{
  "positions": "rope",
  "bias": "all",
  "parallel_block": false,
  "init_std_qkv": 0.0208,
  "learning_rate": 0.00368,
  "beta1": 0.95,
  "lr_head": 0.00627,
  "warmup_steps": 200
}
Each number is 128 + 32 x the weight over its row's rms, rounded and kept within 0 to 255. Layers, rows and columns count from 0. The size above them is the row's rms in percent of the matrix's.

# layer 9 MLP down (transposed), 1280x320, rms 0.0772, rows 216-225, columns 160-319
size [100 100  98 112  98  95  99  92  96 105]
[[118 120 117 231 151 116 128 181  68  85 113 144 100 144 124  79 119  75 128 148 113 145 155 158 127 112 144  92 107  48 104 177 117 117 141 144  71 145  88 125 127 112  95 175  82 191  87 115  77 146 131 142 147 119 126  61 159 104 166 109 109 156  94 157 129  94 148 116 123  96 105  85 108 135 110 110 143 131  95  84 143  95  92 141 175 133 107 125  79 171 190 100 110 143 135 131 100 147 147 174 135  89  91 104 128 133  92 147 155 160  98  88 110 121 139 140 161  72 116 108 117 136 125 182 167 129 144 182 109 126 114 106 127 123  64 128 146 179  98 148  51 185 158 102 173  93 175 170 129  67 155  90 142  95 140 125 140 160  61  99]
 [106 108 139 176 165 107 110 135 130 116 151 109 137 172 172  87 190 117 136 144 154 141 149 153 142 152  61 130 111 168 211 137 135 146 144 181  91  78 112  73 149 170 129 163 120 157 122 124 154 196 111 140 239 151 132 143  82  77 104 156 137 135  75 168 154 139 124  91 130 157 119 123 141 166 131 107 126  90  60 136 140 143 131  92 144 145 120 109 111 130 156 158  99 115 125 114  84  82  71 120 149 158 174  82 164 194 117 200 138  74 183  92  70 149 137 148 115 142 148 120  66 162 171 177 177  99 101 135 137  84 104 110 117 159 137 187 133  94 175 121 116 122 222  67 174 161 142 141 122 124 192 123 150 101 234 149  77 159  81 107]
 [126 124 146 129 202  59 113  98 163 126 122 134  75 150 101 142 126 101 109 116 118 183  99 137 123 177 139 123 134 107 134 167  98 177 142 174 198  70 161 109 100  78 141  51 117 109  92 184 103 110 181 134 113 126  72 137 148  99 144 145 100 117 113 132  61 196 119 114 137  92 144 168 133 163  78 152 141 156  56 155 179 131 135 136  97 105  42 111 171 164 132 130 140 109 112  70 131  78 164 189 152 117 108  99 165 133 120 137  82  80 118 111 168  82 166  95  85 134 127  97  78 140  80 143 123 126 181 139 151 132 156  45 112 107 130 140 134  77 153 142 103 118 129 139 159 111 147 138  74 125 102 145 127 148  88 106 163  69 135 140]
 [ 84 178 126 116  97 114  64 193  97 137  91 161  74 137 152 157 116 136 156 146 117 186 162 123 123 122  94 124 140  81 176 173 186 189 106 104 118 121 120 157 140 118 138  93 109 169 180 126 110 179 159 164 159 134 148 183  88 132  85 130 123 177 111 141 141 129 134 120  94 111  95 172 178 188  84 152 133 150 131  83 107  97 144 111 119 120  45  77 132 139 149 103 141 143 162 116  50 103  95  95 208 173 149 134 129 151 101 105 183 132 110 114 121  59 111 146 128 167 142 132 111 137  98 114 118  43 135 167 142  91  99 136 108 178 125  92 165 108 111 157 100 126 118 149 129 180 160 119 136 135 128 106 115 128 125 158 181 112 118 135]
 [164 134 163  73 145 154 157 130 127 173 113 134 194 105 168 137 108 111  99  89 115 123 113 136 128  91 132 134 170 120 177 165 149 131 126 152 165  77 138  87 133  91 109 155 133  95 161 129 108 138 156 187 169 172 117 105  68 141 146 143 135 124  97  84 190 143 100 123 137 113 122 115  81 104  98 173 114 121 128 155 136  86 135 158 140 144 133 145 162 107 132 145 143 124 195 106 101 127 106  68 153 116 188  85 156  84 143 114 122  81 104 124 115 161  91 145 121 101 149 124 124 161 125 104 181 106 136  83 124  75 153 132 153 126 133 169 126 106  99 118 132 125  87 154 116 120 137 168 106 168  85 212 172 178 250 156 137  94 145 160]
 [137 145 163 158 107 157  94   0 197 125 155 133 194 154  66 144 140 113 131 144 123  94 146 101 109  93 147 119 184 109 122 136 153 141 196 134 153 171  82 154 107 122 104 113 114 127 173 186  95 159 147 118 124 135  94  36 136  95 178 114 119 136 119 168 137  88 130 138 124 116 140 125 164 141 146 172 166 166 134  95 113 134 119  97 116 165  68 117 161  49 117 107 144  87 129 154 120 132 161 149 149  84  94 139 122 109 162 133 178 159 102 146 109 158 137 164 180 139 120 145 142  98 110  70  91 114 127 110 139 128 182  86 133 157 167 157 134 172 108 162 167 177 136 139  65 140 130 195 151 137 103 104 161 109 154 102 122 126 135 101]
 [127 134 158  92 107 138 107 155 199  99 171 114 125  64 104 130 133 126  83 165 131 149 183  74 130 170 168 161 210 125 149 120 165 148 121  83 166 142 150 136 147 135 132 151 135 130 145  83 147 140  71 107  89 158 206 134  98  79 138  93 162 119 102 184 147 198 120 126 153 143 105 144 113 129 136 110 118 155 116  86 138 117 102 150 124 100 107 159  68 166 132  98 106 125 116 121  91 150 108 118  84 113 146 138 134 117 137 121 117 125 162  95  99 177 147 186 130 105  97 149 134 126  80 102 126 104 170 159 102 133 123 152 115 180  91 201 167 135  85  75  96 115 168 172 127 142 103  66 130 105 151  90 111 121  49 167 161 154  97  85]
 [181  84 116 104  84 102 126 106 131 109 144 128 178 127  97 145 163 100  89 108 134 111 128 182 191 106 143  97 102  91 162 129 127 126 171  81  60  78 165 152 133 165  69  93  99 161 143 128 132 157 154 128 105  91 122 146 196 140 100 174 158 131  99 211  77 165 131 131 151 171 140 105 131 113  69 105 148  92 156 147 147 163 115 111  99 112 114 149 135 140 167 115 112 160 146  58 179 146  74 153 209 119 153 112 102  91 118  76 130 180 108 160 113 152  93  73 145 151 125 133  91 107 153 108 170 128 138  97 128  99 159 122 112  88  66  93 119 120  66 151 145 144 135  73 112 135 115 131 140 112 127 138 140  96 125 143 155 152 128 156]
 [ 74 174 121 149 110 170 132  72 144  99 119 173 108 196 109 158 133 159 134  80 125 135 110  94 103 156 155 147 115 138  84  94 159 168 151 117 122 137 127 120 141 142 144 108 142 126 126 136 156  85 203 149 142 167 119 106 131 124 138 143 175 161 152 131 151 127  74 112  72 174 208  94 188 109 111 158 110 131  93 118 182 133 143 170  93 108 124 121 160 185 111 113 129 142 103 126  87 155 161 125  93 143 121 164 122  89 183 123 129 144 108 171  92 108 153 113 143 177 148 118 144 168 152 136 158 136 184 131  79 121 198 107 145 142 133  66 116  59  67 128 113 141 116 144 147 151 141 183 115 109 108 133 169 106 153 149  79 131 100 139]
 [123 123  44 183 141 106 184 179  94 213 151 129  88 134 121  89  91 102 142 123 119  65  92 132  69 170 146 145 217 216 107 126 127 147 183 165 153 157 163  61 134 108 154  96 143  94 145 157 150  57 105 131 126  96  89 157 157 149 106 136 124 145 115 107 116 148 128 144 129 129  81  91 158 152  83 114  90 140 133 134 117  74 117 116 125 123  59 111 213 144 162  97 130  97 162 134 131 132 118 100 175 109 192 113  67 150 140 156 149 120  78 127 123 184 133  69 123 144 184 122 115  92 106  53 118 181  94 151 117 113 109 115 197 164 158 148  74  80 131 103 105 106 136 196 118 133 177 106 147 124 135 114 144 130 148 101 120 143 101  97]]
# layer 9 MLP up, 1280x320, rms 0.0698, rows 217-226, columns 160-319
size [103  95  98  98 104 100  99 101 112  96]
[[166 143 102 108  98 171 129 159 180 129 146  98 105 119 150 195 145 140 147 111 110 201 140 112 158 102 104 164 176 187 128 130 118 101  90 121 205 125 125 131 110 102 111 130 104 131 121 100 163 140 138 124  88 127 140 118 175 166 127 184 127 155 105  59 155 149 158 142 183 128  87  88  91 167 128 114 156 174 159 173 111  68 117 130 133 120 120 167 158 160  58  90 143 124 143 134  26 106 162 139 131 141 141 165  88 180  88 114 179 153 118 148 147 122 125 129 104 137  71 123 133  93  70 113 142 166 126 172 140 125 140 125 171  92  98 122 140  97 156 154 101 121 146 179 127 118  94 103 131 129  89 121 111 161 106 148  94  82 194 150]
 [ 95 122 182 107 121 148  56 169 161 108 107 174 183 164 128 125 124 130 152 131 116  83 151 176 157 108 168 124  93  75 125 122 192 109 114 142 122 111 139 176 131 155 122 153 122 141 150 132 102 107 175  81 111  97  66 122 146 123 164 126 106 127 172  69 158 163 161 114 148 138 115 132 173  94 100 205 141  69 121 140 116  85 111 152  88 161 154 133 103  67 157  66 142 141 148  83 157 161  97 147 150 177 122 112  56 138 111 100 125 147 183 104  73 177 187 154  88  97 133 128 158 203 149 167 141 162 143  68 112 140 149  73 108 123 117 131 126 154 161 175 191 170 155 215 158 138 154 202 124  65 151 172 105  89  90 101 119  98 151  80]
 [149 114 128 100  74 163 203 108 148 186 127  92 163  84 165 143 149 173  95 120 197 160  93 151 116 156 132 160  93 133 154  76 153 114 127 113  95 108 160 124 109 122  92 125 131 153 118 109 163 137 163 153 124 136 107 161 123 119 187 109  54 175 156 138  75 102 114 123 155 124 157 128 117 112 167 147 140  87 165 144 142  93 164  76 104 152 104 137 169 142  94 143 144 135 139 103 123 106 130 121  84 145 127 176 116 147 157 158 168 101 166 125 171 105 147 129  97 146  78 142 163 179 162 109  86  96 106 126 123 185 145 126 101 125 108 126  77 117 194 116  99 131 179  92 129 144  59 157 124 102 138  98 183 131  97 168 148 159  91 112]
 [120 131 107 143 145 144 173  94  94 106 132 162 156 146 107 124 164 106 121 128 145 105 155  82 146 127 122 151 166 178 110  87 113 114 101  62  96 166 110 136 149 119 164 117 119 165 123 157 144  96 132 131 106 217 130 100  96 154  84 125 159 100 169 128  84 105 167 107 107 127 155 160 139 126 147 110 165 133  98 131 130 169  95 167 126 171  97 134 171 132 162 117 123 141 133 171 135 112 143 160 118 142 119 131 123 128 116 183 142 159 127 165 193  63 140 137 138  93  99 117 137  78  62 173 142  78 103 164 142  44 136  87  41 159 148 117 113 107 139 179 122 175 160 126 156 171 166 154 115 168 132  53 135 163 131 166  88 105 143 104]
 [160 173 181 104 112 154  72  65 129  87 137 141  71 100 111 122  87 145 144 110 178 146  98 140 137 131 172 116 160 126  95 118 123 136 141  48 167 137  93 122 159 110 110 100 117  88 117 132 123 137 159 144 148 117 131 150 159  82 149 154 132 123 113 151  63 143 150 116 138 108 114 172 156 184  97 109 156 132 119  98 204 114 173  83 199 149 123 127 138 110 110  92 180 113 186 142 176 135 127 180 192 130 159 111 147  67 130 145 153 122  82 164 151 107 138 186 158 161 168  73  62 171 165 114  59 112 185 213  96 181 144 142 140 133 160 140 159  88  51 115  96 111 131 105 118 134 102  85 173 137  75 127 152 141 129 202 139  62 151 180]
 [148 139 148 169 155  95 122 141 159  72 100 143 102 147 174 125 149 100 131 171 125 105 148  98 181 166 145 166 127 119 187 126 162  52 137 114 108 103 134 183 191 118 166 101 122 108 113 156 122 118 149 165  59  72 155 138 193 190 194 171 128 167 137 169 152 181 178 167 132 119 121 156 109 114 149  73 115 106 130 133 170 123 147 139 143 140 105 106 120 162  72 146 121 131 118 112 130 148 188 124 111 165  99 154 133 138 143 123 173 106  78 110 113 107 104 128 141 134 146  85  17 116 106 109 103  52 133 178  88 153 100 138 141 157 128 144 101 132  88 136 152 110 187 170 136 141 153  78 155 178 119 157 127 117 138  99 143 104 114 177]
 [128 132 128 139 131 162 141 105 101 134 100 105 112 110 102 102  89  64 142 137 122 167 150 153 147  91 163  74 157 133 169 109 102 131 138 157 121  94 128 117 154  86 121 167 155 118 179 138 142 140 153 142 107 100 113 164 194 159 133 106 111 109 125 109 144 115 162 150 131 106 103 117 133 133 104 154 181 106 104 133 164 143 108 116 106 133  43 171 138 218 123 150 121  51  94 120 121 121 145 122 143 103 143 138  61 157 151 168 137 183 113 145  78 172 100  63 123  81 170  93  55 120 189 119  66 176 178 148 109 133 159 170 146 177 148 156  94 163 100 111 104 184 103 124 156 126 164 122  85  99 143 126  90  55 129 158 105 178 117 157]
 [135 121 106 157 130 166  56 124 122  58 129 104 129 107 102 138 144 156 117  64 196 149 116 165 142 107 173 125 125 141 137  81 141 185 131 194 156 109  98 128 131 103 137  93 109 151 172  98 129  90 121  99 164  70 135 152 112 144 113 113 174 144  92 105 119 115 107 156 119 167  92 128 191 142 170  72 119  86 135 109 114 137 154 156 107  86 114  84 124 120 156 107 125 118 202  94 107 172 142 147 135 126 105 121 138 138 214 176 195 101 152 129 112 118 140 142 181 165 113 148 150 146 153  98 151 196 115 121  98 107  90 129 153  92 116 138 172  85  96 133 137 101 103  85  90 119 118 170 172  90 110 127 115 165 160 141 108 115 185 155]
 [183 148 128 129 115 144 107 117 119 147  82 125  98 113 131 187 128 143 136 111 172 111 113 114 157 104 146 106 131 105 154 125 185 145 162  70 108 141 146 193 103 119 149 113 147 109 184  76 211 119 171 144 120  70 149 112 159 119 127  88 142 120 124  93  92 102  50 103 183 104 100 179 103 106 139 121 134 147 118  98 119 134 164 163 121 142 103 144  46  75 167 159 144 162 103  95  92  89 112  86 114  79 168 192 150 117 139  96 115 175 127 146  86 142  60 146 149 140 130 222 116 183 108 148 124 159 159 123 174 134  92  84 105 113 138 127 103 162 141 124 121 126 103  95 153 204  85 133  82 142 102 116  57 117 125  97 170 149 150 124]
 [ 75 143 118 136 188 147 144 174 154 123 150 143 126 134  91 150 134 139 118 167 133 134 106  94 131 103  95 131 131  83 138 122  98  98 107 147 199 197 120 207  87 102  84 111 126 124  85 135 126 109 159 126 156 145 100 154 184 142 158 123 149  97 170 114  57 157  78  91  82 137 142 148 106 166 127  99 160 149 169 134 124 106  99  72 130 145 112 119 112 151 160  77 196 124 123 103 194 168 114 100 111  76  72 124 102 132 120 101 120 154 143 124 158 101  96 148 149 183 117  72 159 156 107 131 135 191 133 113 129 174 133  93 150 189  95 138 125  90 108 117 163 139  88 166  88 131  73  72 108 117 100  85 105 122  72 123 111 122 202 128]]